{
  "num_hidden_layers": 12,
  "hidden_size": 768,
  "num_attention_heads": 6,
  "num_key_value_heads": 6,
  "head_dim": 128,
  "intermediate_size": 4608,
  "vocab_size": 22710,
  "hidden_act": "gelu",
  "norm": "layernorm",
  "norm_place": "pre",
  "norm_eps": 1e-06,
  "positions": "rope",
  "rope_theta": 10000.0,
  "rope_fraction": 0.25,
  "qk_norm": false,
  "attn_scale": 0.0884,
  "bias": "all",
  "tie_word_embeddings": false,
  "parallel_block": true,
  "init": "normal",
  "init_std_qkv": 0.0204,
  "init_std_o": 0.00417,
  "init_std_up": 0.0204,
  "init_std_down": 0.0017,
  "optimizer": "adam_variant",
  "learning_rate": 0.00037,
  "beta1": 0.95,
  "beta2": 0.95,
  "weight_decay": 0.13,
  "lr_head": 0.00394,
  "max_grad_norm": 0.5,
  "warmup_steps": 372,
  "schedule": "cos",
  "final_lr_fraction": 0.0,
  "batch_tokens": 65536,
  "max_seq_len": 1024,
  "doc_mask": true,
  "train_tokens": 1046000000,
  "max_steps": 15961,
  "dataset": "wikipedia_en"
}
Each number is 128 + 32 x the weight over its row's rms, rounded and kept within 0 to 255. Layers, rows and columns count from 0. Numbers have three digits each. The size before them is the row's rms in percent of the matrix's.

# layer 4 MLP down (transposed), 4608x768, rms 0.0241, rows 3195-3249, columns 256-383
096:109107153081148165166149166082170109071176185103149180101110108127150134049195164138089119138159065144094145153096148170136037129110116127067131153136143054166110122091116120150116128142102125152096110140065103130141163122111112083178103111183136134178116102115099154094136119120140146145163170098068115142112143102108179167205158119141100133095147113103144119142112121152164107089197
107:151213147182129175100097099035119152209074129165155099108079129112089213126134103129152180137139142145155085120083123136129166134105155130098118133135120135112106172123051145108134148119101093125138104130159127096146113097132158102142169134119133117166112100129137119156160166124107123089135122104115139128093105107121083164109112130081183129134106108125135098116115138103199133109095
095:113114131097196133157142057144142094201135097147154113103116158063122161103072093112145167160072145099077158170115096066154127137170165125153153073076157098111140128115089154179167120099165149157167105156144138086063113144099158093104110083127112160105071172114131149111154083067131179138120162149128172127158090135135143064158068105142135138098154125139117185124123126089151216143122
095:148129118105092115116116090083176123145135126140126157126088183101144123130125086128143136079132153146121119103141174173119162142150148105122135139157170108188174137153162106147108120139135079134114154123149166076166146202177122166126094164094153119154154129102118121143100135068034094143099155129140130129074072107082166126109195044134096168135160157126116184120155116143152112142086
090:145099091107128116112106180094177135048139085102105152118123097157166149141144084153159099123148098141148151149166088158106097123062157111101096140122110206069160147163137085120172161159110103180146115086130118111184131093084133126121116111113107132136133136111172185102161057199128154142118112138094179132100086166145118175132155118173161109116154093162161144104112167136125146163156
091:108157178085119124130078128123136160138112098155155125120141111145143083163137100121138123147116099167085146160162189150074159123159125198078083092111082125141174100130139134152125109161083163138180154163151139097184077116073115137114171077168125093151112127119158170124184120107150141116117164127152122143105098114106123179149130146073107143060153149154082129121127131173138122105113
104:203156089183093094116101099115127120151097094138088076083110184106122148091057092098085059163143075112124113137164154064068132109172091171029097090152099179126170165117138086155113154158121134153118133136135059115186069184104138167172128126180199100143082132104125197074150148122212102096175070118092083154132145115127160076119138117140060115159093164123180162121094134091191093072118
106:137104159110134136118089116119126171089158136090138152131132117078133108137135129121149182164132102095119130106149085101098145096111104139166124147181171132138165175121190139133122103160077114140098089168105151098125120154159123152096126093141196046216150150158090103114113176138206102108162119206126103166219123027110188132163133131164125156087150115191104201135116090123119126077126
103:111156081196096117148111108082103156139129166129153141141118175129129116141059096109146143142083108172098177086096101144136119093136160144147140137109165188127102180120067108147158161112146091114145161114128115124106112132114178082083114142223103148125155155097159166137118096142092132098147179169153168163131109128106111103111137117138121136082147032065139135120129134101074111176115
104:153119211118083127143164170170134122131078096119111124077137170073112111099130102151082113076067065137156121061130183126101132112170142138087118154078113139149183166134119105160070121143120108181170106161121119086132170173141174100122132152215169101136072134094079150167154146074137077210137156137176191086153148134144170146129113085115102141133094119164110197145154085094186094131119
118:081118079135102111058102174101148091145067135145197115197114099137095095154191090178135090110173166076158090122121070144159185111112108148133098149148088095152124120138093154113139108143132120138137121060191140125136043101107117178152157109105127138129169106165137129072159109146097173052113164190123146113110113095071162120122147072078133128179138115187060086156181101098124165138099
109:152116126124185149152111141123121135121136186130100147139117126090078109111135125157153067162152152126050047132104118114111131185130109144109138128173179150122112089084159140079117148068169148150170140139087124165130163157129135135135125176105107171089103140096134117156127152104103149189076173157174159050130125141157107152111195128163125106114095150142152134123141084146108110124166
099:106066153186127122162136090151134152189160160097194190184118180151149151167096147119185140130154152176098107111155077122143072182161150114102138110086149107119107133100059154100139130082139084180103155094187114124134136114131162116106189192123112147121133111073159109152159080142172138114164126139108077120093098126091150101133192161086139083164143170129137117116083099161132103197114
101:193112149136115116142149165185152138105165110123153170140167062103109135137160060139179116135125108127131150122151113136113087102085116150085060120137114132181082080096169105136226138097173117137114143087114186154170154155106138121126175092197069132131138174128080094155186174111100129108177165123093130060060149107120119122162135162112139073158144130081121080132058159143149092121102
110:086177189115155147203172219139143162106148176120096142154146148146161133202114125092114111093086153107079103145134103113103088120168113129182113084134118097113170112166148207095134129115156069103127154148165120171139142137128112094114201123130155097140092107115107135116171140128162147110146096144092167098137136160063143148115136088170084148128168147134102120089080103181116163132167
108:121127088089084176142117168156118130114095164101121164136154088132077162067119150177142106095128164158100092127141138111111109179151065143119137193133192119121168104097136124070191145119129114139082110154098112120095160089144079170075185053125158094151147152102111069074116102161128096112178100109163111166110135182099134113102189142166092178118101108117128141129089131156113139130066
100:124128166103105133140183107153109061104119094077125159117102117135171126148098129130142065077104091216166160089084133186136099118131193116142121160107137089126152154071111083106075122141127138135120167122154143135073161107139158127112145154134172185154111178126106093057149143055134121117121102118142122107131160150162106167105147128159157211137168129153192149097148129163140112139074
115:149169178138124108088155111164094106149148132151155177151118105170141142127157106160147153176112155133116158123117101113079059121190128143110098063135172103119131152138109130158117180162129121137116135080125147102173104134133115130182137169151172074180134168191165068116198114119067133174151148126134079159121134154156149131083142166141121062129142078151144158092163143073150126131110
097:169124083139161097157110094126129154119108097149104113102132173151143159150106153088156130169139093128097146122149122170150133124155113155103088099074089146147083134106152076113131094106127127153151098155157151119089107145184127059148104168085156153129124138145122124102086140103101141166066085171116189126118122145113113128081119121162137115128131171154186127124168052140157175152095
093:063150151109102114172104083146127079138148114123057107147170110115105104120051131129121135163093121119157126236155069162112178122076111142058153148106187085079137160125101150136140087167169131127135158105147118113189113151165169126100107070166113127176143189118105160126139071114135145122129089089128132138156112107092122086156153106113145151154155121167042087115119128174121114114134
090:090192081102132131156172110122108145068193150132103147126118106159125099120106164143123120126133121134121148065116121128102112121074115100167100121195178080122218097153092114116142145137149136099093105130116135148152146107127141158142071079058119168099129120179119135152144085185109096136130127137077088182140147157111119166128085107095146172132122108160111174102137188095127161164086
098:117130119153146119097156111116142148130159147099096123239093154163122116152095160191082120083132104157137069126091148125132111151132126081135146139088127043115140154140170098119101109102140166087151137164113153144126109158158127122239157162061142117088131165142163157178118131110097201134098082120075075103094153142149103099093170173149173124135165125101181180112115140066184102163089
095:109116165116095187125079132102052125181152114120187107101156124073163094203151143198141117105140167079152169080151071110169117017102151148142167118124183118172117183132139120133134091119125190136131135105087117115146177170183149144117128101069144199113145083101111140125181096151124171123051140147114172131203136088129124097112188127078135166123159122116129086165191134209148118089114
103:123106160122076149099112080056145155086077139098141146161179119178171144098140118159124161119127129089126145117118182159106143089149121141105109109112126093144177182206104100087173125119188155145103133094089158127113178120109214162128097093119192105150109162128081157158128109103126194133115152125124129177067110106133150136047106121150150106120142103116145126159125109142133138106107
088:166132134160100084156172120119098150140156179128142064130083182145121156046084148123187115157134130072158160133081167105105130152190099087115129111146083150118166083089146163129171102091117135136130140147156176129142130150124101130155134117128080127117153040129139165133122110136127144149079158077130079172125129135095108176112079144120138116055196146059127132140165081169123201166072
102:092135148146114156078124219095148065179144110098129076162157143176147148135086128111126164129154070093133092104115110133116166119130122185117178089079140091135126183162069132097146114131120140090109164126167112140185090202144066092127114144092118195121129111157072129127081080125097143125112102167118112081114198098115106086188143109161145121060150165176141120112157105140151092110128
103:154042142127091114157118149126171050187103153115103145091168109179161109212132109140119144153143087106146098142147113160116149126094101103114158097153124182136111102117172064108169126093107147189151132093096130063168164149217193163140109113144133144133150158148102139150175108164195151107152139091144157097072158103149167168125131154136115154141108092151107105111142134158130077165126
104:189134102159075124127167139091109148083081142133118160113136085082146130143170090170181111111123126183115114137103100159087086117166173139164142146118116111140058067110166110166085086110145155176172113097156170090136123087089100140122127138117113128093152170075154151155092137199137106159148123165141132093140108084116132126172136118136153126155157155144135090134177086103120202100134
115:089076093112130130150121169139106137156101134123151090133203146193175180088076166121101145113126047084127158095130105121151115143137116079128156155117127160181105134103131128130172170088098122181135133189179100115095101078117169156161119123199120035153170154187176161136118170139199094114118062119180140085181175095157127155117111079104105106148145138128172157157096131090140131171134
115:137099099146066168133105103121171111140136141170128159099185103159144153133119118142138137199082083133114160083114130138124116125153104111117126168079165139173112128089149094174081165133136114191130170116107153152095115174155163149117116122075155082112083182101059134155090096087134104151165166110124162123165087125108109168181176115116098126133092115102158108117099100121151160065166
095:100129129167145138112100102109088058076094079185113117111155148149113158154103124071155102150144101113114169144130167119176136089105123064138185151103193148132191127132123143010148105130143064155132114127129140134090138124136054074094102122159230169136096135093126118075148121122144165106171095118096066181176128126119184142093147120170082075132166132165107136117100117129171121126151
093:140144123096174101138138106130121086072152143165108083125105091160117184187138155121135133109070145103109108171116119090126050154145082168164147135101092129163103148117137106106149126117133154137112175167118099166145180122117151166098115158118162085132146108097112128103127135121083150083077138122084092118077150173133110144100121125105156182129097094106129131085143154078121081172078
098:122186167143128123130118167162093114106038096175107171081121191093103162060108185079096183138111093090133081099119129180129163136095059143115120100132112150075134143195140084118097108101050093143104105223103127097130128113113172117144101082136129046160115127116177172137102078116144149141125110106127111079155147127154086149105111096103123110139119094088175126103189093148147124137081
109:135136116129160186140134119119108106134181168141199056112099136124142119116101047095132105119100142154161123093175141083144151126121153079176102130134186105105107150048132062139063102091066095099167110137098116116116101189130097093150157152119174119113125076123132110180101117074184136141117098124129139193153151133131152111130182095124147162082128153087143203111090133102161165155162
107:122222079084121125144105128093102073074148107120085143128184112144105135134143085136136140122151146200141090181094162150117108102109142188143092130165111114080147167086120114112180095146094089108107133118085121209202177090124093075167137156118148102140159105096088073070177111128133096131082122095100105111142196106108166169140164150137095155075121237101120102065089152124129139074091
099:152160138132139085090148099132132174116179102144154110136095147156114086118088102194080097178141079109100105107078065131154175178101108150101044116122130094126143169095133117132150095108119113172126157107142119165120121142126102162116104083106121147193174204137181069120114156089138178157143135166138073072126140146124081172120089190090129160094117140064154124096141104166122096089177
101:120115102089074103123140130090151119076115139129139128153141173129124137107138145098098121080173149148115144133090166100085139136138070103056190092122131181198138087128184144152065131170122125084155144146153177143139162114097091209165141143090120112091053121095097155110127134085047173198156147130137132110095103148147144131039110139167139105144133127116112076112106199156124132157136
098:120111123157187154154096164084110073142195105073104158163135079076095116038142118140166103121166153116061100124130112099115146146153120113132183170177134093146169182068114131108084117083131093176100193157086113102175131107097088065096058138138118202141106171102084128065113102093196133149143145129112178134173132137159143112127137066112100108108129190119087160125172085170159130126150
097:050161190133135138149151078112081113125150147110075117143159109141128164066098122097092154067081141149055093094133106114084127081118115098128096173123208127165167115129110175123078160098076128117108102112153106134108145098195209163161134097159197146165082095091148167139116146052134157113123132108190110103137162162132134118110165084139128159126160168143164128143203135114163143123138
101:193088152084120094148098107158128125175104148123129112093139085113054070088108187141096113099133114177186145092129018090167155196146089150111144165190093106179159124113126153132082114113147082084148132150146149224081153107081115106099177130151130160153139104115093133108109036159115123157104089105130176083172111100109079076123155104114126151158125104119143130116126077151102149102110
099:127108166143164120113178064129081110069179159122136129089109141080085123114168146072157095102099130143115132128094128095129171117135136175118061117147179003117097151121085053125134101109154203122091138158091130141155160086112203075162120127134100175158140144095130153125149125130078121120163112121162098076113176111115089140122117141115131086146101129144085113102152127121121125158107
099:141113118148116128208130171096078132143114137159194135140144115163091126104151146168102199153080107060113122161080178141111112072082088167120103121093087152118122114093148165160152130127126156140201116136110102151100186167107123155124131139139121154094163147159119138144099147118106172101153132155092150201119102151143148089131124148061129108103149154136085089198160110143120155134117
106:062133076128139119092025067134133138120084161125124130141068147175185150163054102142102139116167190100092104132062141154156149130079130159128163105106100134162138114121102191086094164140076106098100080142124134088128117110119159121140123060136172117121059192197192135146128143117092156112119133061129109155090147178148122149103131157097108084112138087147172116112170121111196090141122
108:139130166178139146180134087131184157119066127121118160070114069117175140125143127119075100131159156137149125137109121200129137110161101088121182104100115207077093126153074135100132141101148066110086156112074131157139130109180114087080109133117136094083133101077138102087135161166152165153165189157097156159092077161109120212128171078144074090152064147117144118125105095097104077124179
105:140150127139113154086131095140151127106053146063123129117185161115209097189072171168132168172170183117074120138101164160052085128134122088149169153179149159116153187064111155094119122152143107125110145173146105101065102106157147139091169140083134113140123078129131094086141129098114094201184133087131149181104103133141182156088114125111139173064135134085168115131144124130129083123085
096:137192126155128109072147085126134144124118102108074069100094141153144140113149107122169124125083156135170154082114191135098116105156106059120146121113102159155143181145155100135107148114111147155107177109067116121188128118176128150112125121120147151097176175123119108129124133149142129109096163132111197159077161111108075147141109133061131132110176132127131098157106136124139138085122
098:119094106130093137129143082121141179100122150093123152141134122189175135187110183105144128104147073144111143143152141103134098094120125118109143125096093134145081124135121184161098135153123084139055128100087121164127148132140117139142115105178115163118179103121095156173154075133156096125163118131128134195092129129130101111126121170116115140144119147117116045178120147157122150194124
109:052100135130168077119136107085123177090125104174118097097115136137106187102118134108145115101153167151139141147135106132108160165131180156105166094139133147121120146139194152105000120105087092108111147136120128185120141120114162138157127119155165122123069120070164091125084179126108124168160131109119098148150092152128078151087129105138098108137115101110115158175177146118158115111089
097:131065146144105106175153132157170067118147154152038136114153113088141145104149123106161108104116126164146080069105155140103105149162142133115132077165166079180090125142150077126140164111095195092109144110073161142093153103097170175105132120124101161142180184095139142118163126101171079088136085117114166089109106108103059147185142147160172115126129129195143157125133141115129168117054
102:159087134105132118194115116117065141146098126195123124102128096110157095155116136145101119174150069155096088049132091108146109095131100189129129153127178154111114105104094183131189144144116160175092120104169144104098130126124110128061162091088128100142152171148176156124091103093165093100091114124113154132170159123101106173113116135121095088116176118157130088115150164063145117102140
094:095067102105135126099145074141098077135127155109117103114117175131154120108203119130134126148134108113150101128155138092093118122109176088190140112092132185083120148091094155119121145111127075185125160113071201135151141126143070127143122159142125122146135121107124123119123141089059123164063118128054127205139179134167139122136126103136084135150084109193124136214162160134126102102149
113:129095170107067158137139118106146151109161057158116153121146106078151117116180083108155108225177135144097174045126149130146142107170136131082097134156137087118169119142161130148163093114112107129155135153132144160119113096093112126088100145114110144114065070119153136161136174111077159067101141045111140084162164111107106137122040130110087184112126176136131070130102117182167107141167
102:127139073144148091148123084093103165094107100179160108105125133145152193124140082083134064110106128128090151108145143137106156103148103123167165121151130108121169120125144123108094091078127151107100122138112111184098099141142162117134100152110084148085122120115134203092148082169131153085131084158116147132154122125113103046099117169095155149158163150164130120117126133122179104114118
090:145146225109109146159133105109150146148160131086143148129121114127084065150081133100142176089096127107120147098146140121106099141144163182136130146130159115108108198165175083151123139108145150138165119082098135147132083134129126088113142066154112097142115088108115134187076153127122123102122067085137144150171176140131145106153071121171150140106126129138130100181014078057109118112121
097:105148068121127163109103161109157146124170096140136190126200081104168103108134107108097170106154096083113096109151130163140123125170115086092193161121143214219147070139172099160087120139185121171153104179078105083116124156125132164120118116129046167151128186152106114083114115158118098105175120137082141094131094155067092156176063124173143073118078118129141101127099158115113071113111
# layer 4 MLP up, 4608x768, rms 0.028, rows 3196-3249, columns 256-383
107:055159077138169138118170148213136141147161176163167167142126069158173114146144172172101134135218110088106073121160184167123154159131094125127119127088135181104149110132128129161131127116147140118155172133111195145078166175108088111082102073143106134095180140091119149107075053097106119115100122149102125149077159145096145082158077134110134145084141134121110038152140126160112132162184
100:154136129113120142097118143112126154140159122103106139161159112089164120087164120137128081138139091126139132111106122074135161117131107153121095132157169111079195128142154121139115170126165099135135095124171128123136141132115116121116095146166156075146103107128126137125100117097123125110126107155094136091107162126100126089147158074093095118135141155099139135119139112187086126107062
094:109133129155158154102159159182157113093151156144136073113122106155084146090126159143107111173129072096139124123149108086165100123135101163123131118174115121043087143099105155086080129110096161081144127141119110196085122068130084113120131147131132152109126097132115111097156165166180137146165081131104130081149196128132106157134073210182097096115138102114137066135127154115119101139154
093:145167124136118175126150080167086168203082152124196095141138121099116128137132104124098156152145145160071135114133179072124174109167093101166167116176133062163102084091130175130074082149114158098149109187098137099056100172162141173159164121118206126109146122150099065119110198080132145120152168069147100143181151090104135112160128124108092112120095165075124117169143064122123115103148
094:118089115187075185136134112175163070085142143082117119133089133107107156123148104147120094102147129096207113102100122147184101129127143088149124161117159128129101180121110156161100141089146101102117120089118111111082189136184136117145079187101117147126152138135062107104086188165107100113133074135089102179155122149136141107135082120198140138174126107096143151130108112145121137119139
103:111140112124183152066157147173093170195104128172181206134129072126134140095178158151109129097159136085166105076060145122131215146101140156156125142143117107139170131131127164138096105125130134108118124137069183105132135084121087141119112109095113086110168098096088134174122116150044063090108112171110135106118118142123133164182093135125122141155205127120125126118179138136108143179150
105:129076081119177172103177173139120099143117124132179138100109070192162106120146147147111111108163159089137068156042136144153180131075181168070103158128114099093138083119119147103065142166134122114154149083167112139110167104099109128106149119170113190078162206145113154132120090122100161100091126096075168149116118177131142141139081172101171124082126126087135058098167114141155127165152
103:123133181128117092173115151144091152157164119151140116125120125114107154099153192094126127152171103125116117164132184109052097132127134127157166151138085145111151140178166103154060153173104192097169130112091139133117118172159110147163174169089098098058118108118128131159109162146133131075098082077099086099145135090170134150117129144179102114169128162171111143200131156107158157142135
099:143190070166139161114151081091080116150170131131113127114120046162111144117169164165069099139163130068142071129126071141102131144139118131131136095153120102080119150146132093183148148106135151092183115156158154154124105156157135208094103124095030115136159121096087153168054126165158150089157131132088094157117118100116109143120199119162090154150171162135108107082158154154119125114143
114:119158195167129124101172128173153104131155222177127175095127162171220176109134106126141136174121149161114088098141180156049148084131119105117131085140167128107166097130125122143123122107133159095174168152136163203100139167112071094083162058139133126101109117093104124094094143142111081094122133128122128077102178095071153133177135123140149095110087120124150094168154162140160169168124
102:150157129116079102134179137138096142094116136095189106100175168109163113144143185072110177151152149119118142127146087149130104070104095111163074148126053087072144141137079120186153111148089135112131077179143149127111108168149142208118153070169139119144173117135137109121150153155098137123147108118095142178129064117119121149132065122112106121132185117128078085153146114117123099123105
100:123173138094117134072210128093139109180155126146117097091136097130096164107158189131090140124092146118136064109167115129101204158141100101125123140137136166102131160098096100186100111099107172162145128156152163128112114076099068156098180109122082087117075121110106102166137080147129103104107107164127167105096170090158122087063040123124122159064181084157110127111135108097061148144164
100:064174106134184166152159128081141152155122134130100112138137148171168092059113186087105082176170120168139110083091120090145154182190107118123147152120164118097125154180111216088109120165074104079183101149159105121125163088130134173133121101126143098162169103129150180124093126159153106159120077129169112109174078151068142141116119103153140151117132101188146172065143097132089123173173
108:121168164107095129127098126127093115118130110096094117194141027133158087132124106119133127138147181090107072116144066144104140084104087124113101143154128128040159088168115107125186184146161128085115187130130103102137165143155084200141141106084129119078140149092099134122091160110116124152140099106062109116078100110115161116124105138147142140158095132075125133149135132131164135131129
100:128146110113189176155116145131166127142095225039124138147132113155170020127096165161156076116186126104112116122148077139096111091123148121151124099103219071140133167117092107113135116124115060152105112150113089160142148127160152137145121083075187093122125144089134099112080088171147099127155085095060113116094160164084133141143162196196152153150141166119134095177128087160115114094177
102:107137102173184184135124114099145156095142187165100116161171108041091171145172136125098160142102177045103102163127189169059124143117105165123140082140131149113126074157153144124191134150137104109118106135101123157148104107147119140131151092154069173112145097096134136163109125198056115146104158174132187125146140114075159133124146119127120072068116119109121077115169102140138114118115
102:070155122152156126086169103179168138155113207113119123140168089202132092113124169133126117133122176137102114155070080099126155114122151107114141119130195090132118183104105093128134163208098094123111118137153172091144131051096121149139181079186164093151161130152172135098134154202115137133170088106134080112079139138132119127086139108186152124093109072127178139124138163108120090097181
099:077114176141125129093128147099174142114161200042112085126106063079170124071142079154175081109207084090130123125088133114109124070158116115097090122167175101168147220102107199103123120107092074063124122112076159069167164110078105149134147139181130148157106122139147146126137131119151115141126091074040138154106110102114170092135157119140158068193109117079075132122132147183144117099122
093:106095120173163137094139153144107124138105154150121147061073174122123125070179167109136095103166120166087137000078153096116104117137147100117144122132101144177145100118145104155124187142071124120157086186097123120106153082079072161136167141050174133109098055155153145105090157179158100148106110167112121154175136135168139170104051118125097102122136140130173108156163149109100156169112
096:175093193140125079113108113115193103161066109085105108134147129149147172154147110122150129130126124118121125156158113140152130140229099144087160117099087173107072146103136119155120125117125150168155122150187101155129097136095119079127163159184145086159120137133124122085137160094146169118130126102148159064088084132128199121135156153148102078108142150105128091088119049176112109125171
100:122128076166106157166149112177093165128156144130179124124161107136128177111170085127147109114147147133140150125125128152153143156129113206146136161137102196122129163173090199157162148146147126131102134155107161108116172168114132196072161087181111158166162131055106121085093088115167055134153106120098155188089080104080121117136094129152143135121136143123117098155082167174172141142149
100:083167089122143112107118116125183164053086138093118121100053123172084157070140116077129094108104112137115085163098186137143112171144132102113141125135084155085174101153133142125139155145099101114112095187135110135114102109066065120140133124195093091143100145100138157121136146136166098120140137100085065146044122160109170176152082160147115074128122140057176182098117088092132090119123
105:042138136140167186106142189149122162174159128108127106171105182165136115155137131085082167159195147167095069070159139149172182134082127123181129122162118094135093186097088117166147147093082105141117169103181103151118097051163031099118185135143096173101135079074128127112104143126202049131198163137142133089131083144056149134085139099178087123189150120065078063130146136115131115164105
096:088153115193192148120134131151115138140105102136145167121173051102159122100156188142126138060141118189134058141115136129130156090085111137078106137172185142077132133089153094186073175123143136130160139134127069076068124121149142130166150145067122151112131148127101150118110138172092099160185088115135134080149120167130152127123166146149113116135156089184119120137167159095161142139146
100:133109119126128158133172171171127208118123149129095152129099109091097133150166201122102104112087187157058118102163166066144089095128184127159123181144082137125125104143156108189099130104142181120224133119118139064162145117109127187061146134119165115093153137110160104135148131179158069094138157101098141165153142133124151185164098179065103139151108132081108091169107154131125167208132
103:091215079141180127130143068173075159109147147136172137090093089079142150033100120159159102159125148170143131105152106120148166087106129107130109167157159084103171100138103186169109145123098177104088120180129138127141125081075068089115158128133097154068103085157157099137118118159097155115123121122092088149123069106105108120122137102164082103070120130119135113117120144124123127046117
102:071093184141193112087138113145173147167132152122094129093108115168095136129096149070098094149144098088156127057156122107132149150133093128092131145108153163080135146159054135083137176097085097097093140199117083108154154099170146131131150082145134133159116140158089128136109128160169125127110099078149126090097157112098110173115145169101169089096127046091191140083082151215097159168107
109:091155159109155157082150080122159133124172151171094116177119114091125165120148109172168122087085143192098114128160097111122151135137174165056124133151138103076138111135114214101074124160112141110122137147174140102148122046115099117060167113159152137054069116070090087120166136102119157129107134122104123120137140123142149113172148183153205104120126103147150128115146132147161102103042
108:110114193156126196107117145173132197143152114063122134146086118099112142163154143082094127116124106090102105105146107116052099126191117143098156111116151152114178127128175134134126083106093124107145144156100131127118161157146186137087140080170150064155123181091052143129165125190121066119147115063104209107106188116055096116130117098148155201088141146060165148182119169187073090145110
098:178113109085148110153148152157148155193187220072162159158094114098126078095160199101152118174110136156158103145167113138030116196170062159083113128110088115164097093163121148229131173106094199109131145080135142148111119117108128130141126164104053042137145152141115140123106103138074120160150149089141168048130104113141142163137115087108131161177125119156112126143167090130099171198120
094:152113131139079118083146153135146138175084105119105153119131160089151117087098140147167139162191111171135182137110159143148162146140161058079135167196162100110145129143089141124131167088116126167166073124146174105123103110151066100141110142161129151139121167133126136112166179154173117105144111145137105117199105111126165121169087136148063037132129168172167110134140068159109123102132
100:129058065132186193169097104102166139204142120093101160123162070151166175113123099071152106047148168163111126181149124061125160087170189078129112161179156132168100148075124140121124140152144158095158134051152090140123192147206088112077141171135111184158167083139049073118141147103108110124157145121130128115093110160093147106114147139137126136114141188151081112160076153145100114136139
104:098156192125123087054096147127192172154091169094045143113137108121104118109136148044133127154201174113109113146143102119138174093157138075128130089090133094162119184142079131103138126188166090109133144106115167133107152100130076120130146082170117097148109126129120092086142087160116123145111107150118116134132110178128105144136120132145107107187106075130133104162163146127049151153076
104:136062096154095182148121116190148185128092196110163117138085096070109091147171108100088154133112106117160127144150091107129108116128113089071165164121178150106140141102115171149150137130166161106143159169157209135087125121146157206070145071169169081116138125141144187126142153153168166151156097101104165125137066148093111163169045111093124123160177111098181142132131095083132079139125
098:086138131105128179141163156107111110155142153093146168163149124132166170085180147120143139108121127104117140115141122160093149109135117144077194120152147110102125114139058093109093115079165089077078121132132139068113149070132118096153122166047085115101111122083122172156129091148115029125130113083069168196144095125092095119112174091169083097161140108190090120121128132137149172131118
101:127155117128129117126168078135089130141148146145098097104137062101155156115155090163131112163044118151182127127178165157114134178142171178131118132170121113045125202118077127145129133166108175105170144107114148137074093111124137069087093162168133091114188132136158134134142130102115121103137140113137112154129145074163114123215107136108111111122150109100136127120157083146111105081085
099:097114091129051147152133091156163123123077199171131144066133162130199131181118129141107147076161124068137151101093108224151105132116190110156098118130154117115139068148149150152179152152137174127140058103125133160130137163186143146168191107099062081186153096137205075144113139095110077114145135134118157085146125138143140174077074139152135122090138047131118114106109197090095094160101
100:190074130158152138155138161101125149124149125142202181084117169099082108153141150166115145132114105083143165163125118154098119145123121112134116080102057135047082143107142105162151105164149118110138100209131140159168134153080067125109169135120108116114144160161131128080149135138159109160142089150055159126145122085167133150129071158147105081128099116076094116068073103121150108157136
097:150144136100100167108145144173182173106095128135133154108140075083105081110147166161110146147176126123155055052097116084085149119086130160163196135182092058186110157182154099137083137180126114111182152106136121143098187082189145180154149181117134132104153149080114135116130123225108054119130096110114153106108187092123106155124131107145110140142092088159187157124115191103074100142136
098:144150108096064111106131160132112133175164079133098145141108140145150145160114138151073177101141137121144135138186086148141141126094127114138154191136114181135110149133130140110159161121098100120152134095143113093129091164144051153070157130089123085107126085116125095151122130119138159096102114173120152190152092113133189141116107131136120166146146124100151148141104129140128103141130
104:114158113125119113079156114126211151103132134097065124111132151076163114115121091073183027093157131195165113101183068141141145156153172114114129129152181111128119153200120103073140135120096113080091145114160130132188059088101115096133089112109096068132121089131190114110112089141138103151113107103123094075144149105150129141140125145156128150184105100147097126034069137126122105100137
108:135105122085136147166165137171090121115183107142158148127118138128120126077211162135114129121113122174124087129142158146122157092183159157158037170116122139119103117120084133179205123077165131123164192111190096131120204160176092182101146142065122116102146079103139162150124080113139119122146117129150176073175081065093200109161158140085137132067158121142089138063118109166101147147126
111:140062154094090108091147179070108088155161096106172119089090179068077111117149171148134137170117119144120145124177170114107117166096128167153130130153125146159080134179115099076153118150112150141166078119140104106082142143130182095135137110106157159105095143130099063134069101116083143059109090088140091079126123154155125101084106210134159119131142146150107148155144132128126124113155
099:197102139146157153091183140106121081113083165131145176116176142115165121138143123222143095124150137170089144100141156145152132127126150127155098164177154122083128191128162087132166145140040128094129106150089103093124139139101184120080191108119120128113088102104110083126112093107090095130156087154164098094077157145145078150125063139166147118142207093109123104078149107109067134114156
096:137188165094153124085189098099113103130149172151112164105143102090124097107114128119106125133170082094107082144171060130100165131110152137122118107157134107157138107158083177151194164102059162149101107192183110124107097138074102094097128125143161118141060084136125142066152081106107067162206127160168109140099157132126109116120074090185116101092114129105152084140127123135102091166198
098:154148155124120144142139140124142121119155093146142121109117056108133111108190097131125135135150147137120118124063097172114139092136086160104076119166133114101185152111171109079125144126125171135114136196158097076148114097086142155115086134131116093140100182127115105109147163138078156183118159157108148097130109115127151135133109094154114080145139112143106189075147145106150118092122
107:186102077109115140132107094174082111137164108154129128152094117073142118107135073119143160147132108080166130095118087109117123095119166102166119138089146155116191134107117092147179092162171096142141092095144149131103177142168107181088116145147169135112154128146131155119149121081124157139206144102172134162064142149139209095204083161101122072127126189159114161128114103156090079156167
100:092140063086146127107106154113070104130121143169186172124105155165114119121131157159073107181168136118081140210122152149169156120130084134150143124111068203146124174092108133112137097115134103151141098168167077136108153117127121093143119112113143144127116076113106148117120131146050178145151115160092100140143154125167200105133142035166121107089117155105107081115132156142102097120230
102:068076069142127072055139143099156074086113126090158105191126129148186124124111077164164122063181103108102121137103139149133115148117106100108134152102139103136110178154102124042160127148174117147143149081135162081110151070200112143150133148141132131168109105175121130097126123119162116147116090148062081075062157128148138093145117174154117171179138198134137140174132102146121151086204
093:114160147157140121135124154168171174115186104126182150116156144125081151122117137135125162119086153126143140099090094109146125119095065190106112128112134104170131116166153157116120131155110235071140093157131104147095102123143175131137127125090138144113123077144144132156120109154166104087201153122147127095144111152117103169162113129132162113131191118120176139071129130149127150175135
109:092124103114181171146156152205109113168145198103107129081058188104089105160072170071126083040116113102153111158112077061111150128126112097123108092146175139132124093126136161131125142123134095094160140100117086153148160116210137128125151091170113087123202146086105137109163110089146058174168120127134113113147131087134156088136098130144141141139128079171118164121146116096113129169126
104:076155181152145149072146090072157133140132161099069151143139114142135050071156092074135090133178113072137106124136069123162163150092091136120091163118132201162115209121096108139058176118071163140107137143143154141109168125081175136089137115144081171124069151102186074136095168100143091115117142129086144055147092139153117116163156099093087105085128115067130065128135087170141116154097
092:125147038118183118097177125147156132128081175151125123090127159088135144139173124131123069173126096141154147138102111104158157124104083114085163092129107123117141071119095149060103146081068102090101141174133151139126164152133129118127113203093163143093068172130161143088173105118157102160174150147142087109121147112161133166123177124103119066170117129120183162125212132158137125132140
099:128134110191174159087201125117156116106068086121130108186085150092111127107116189167140145191149141170158112133118122139123156156079160142134031088135123096084132113104089140103164109125078138098115181052179113192100160152126103108155132151131175161097079124166199126105102147120139149162132146146080138166101112096140154120147194168105100167139174162135098112126124071161105149136173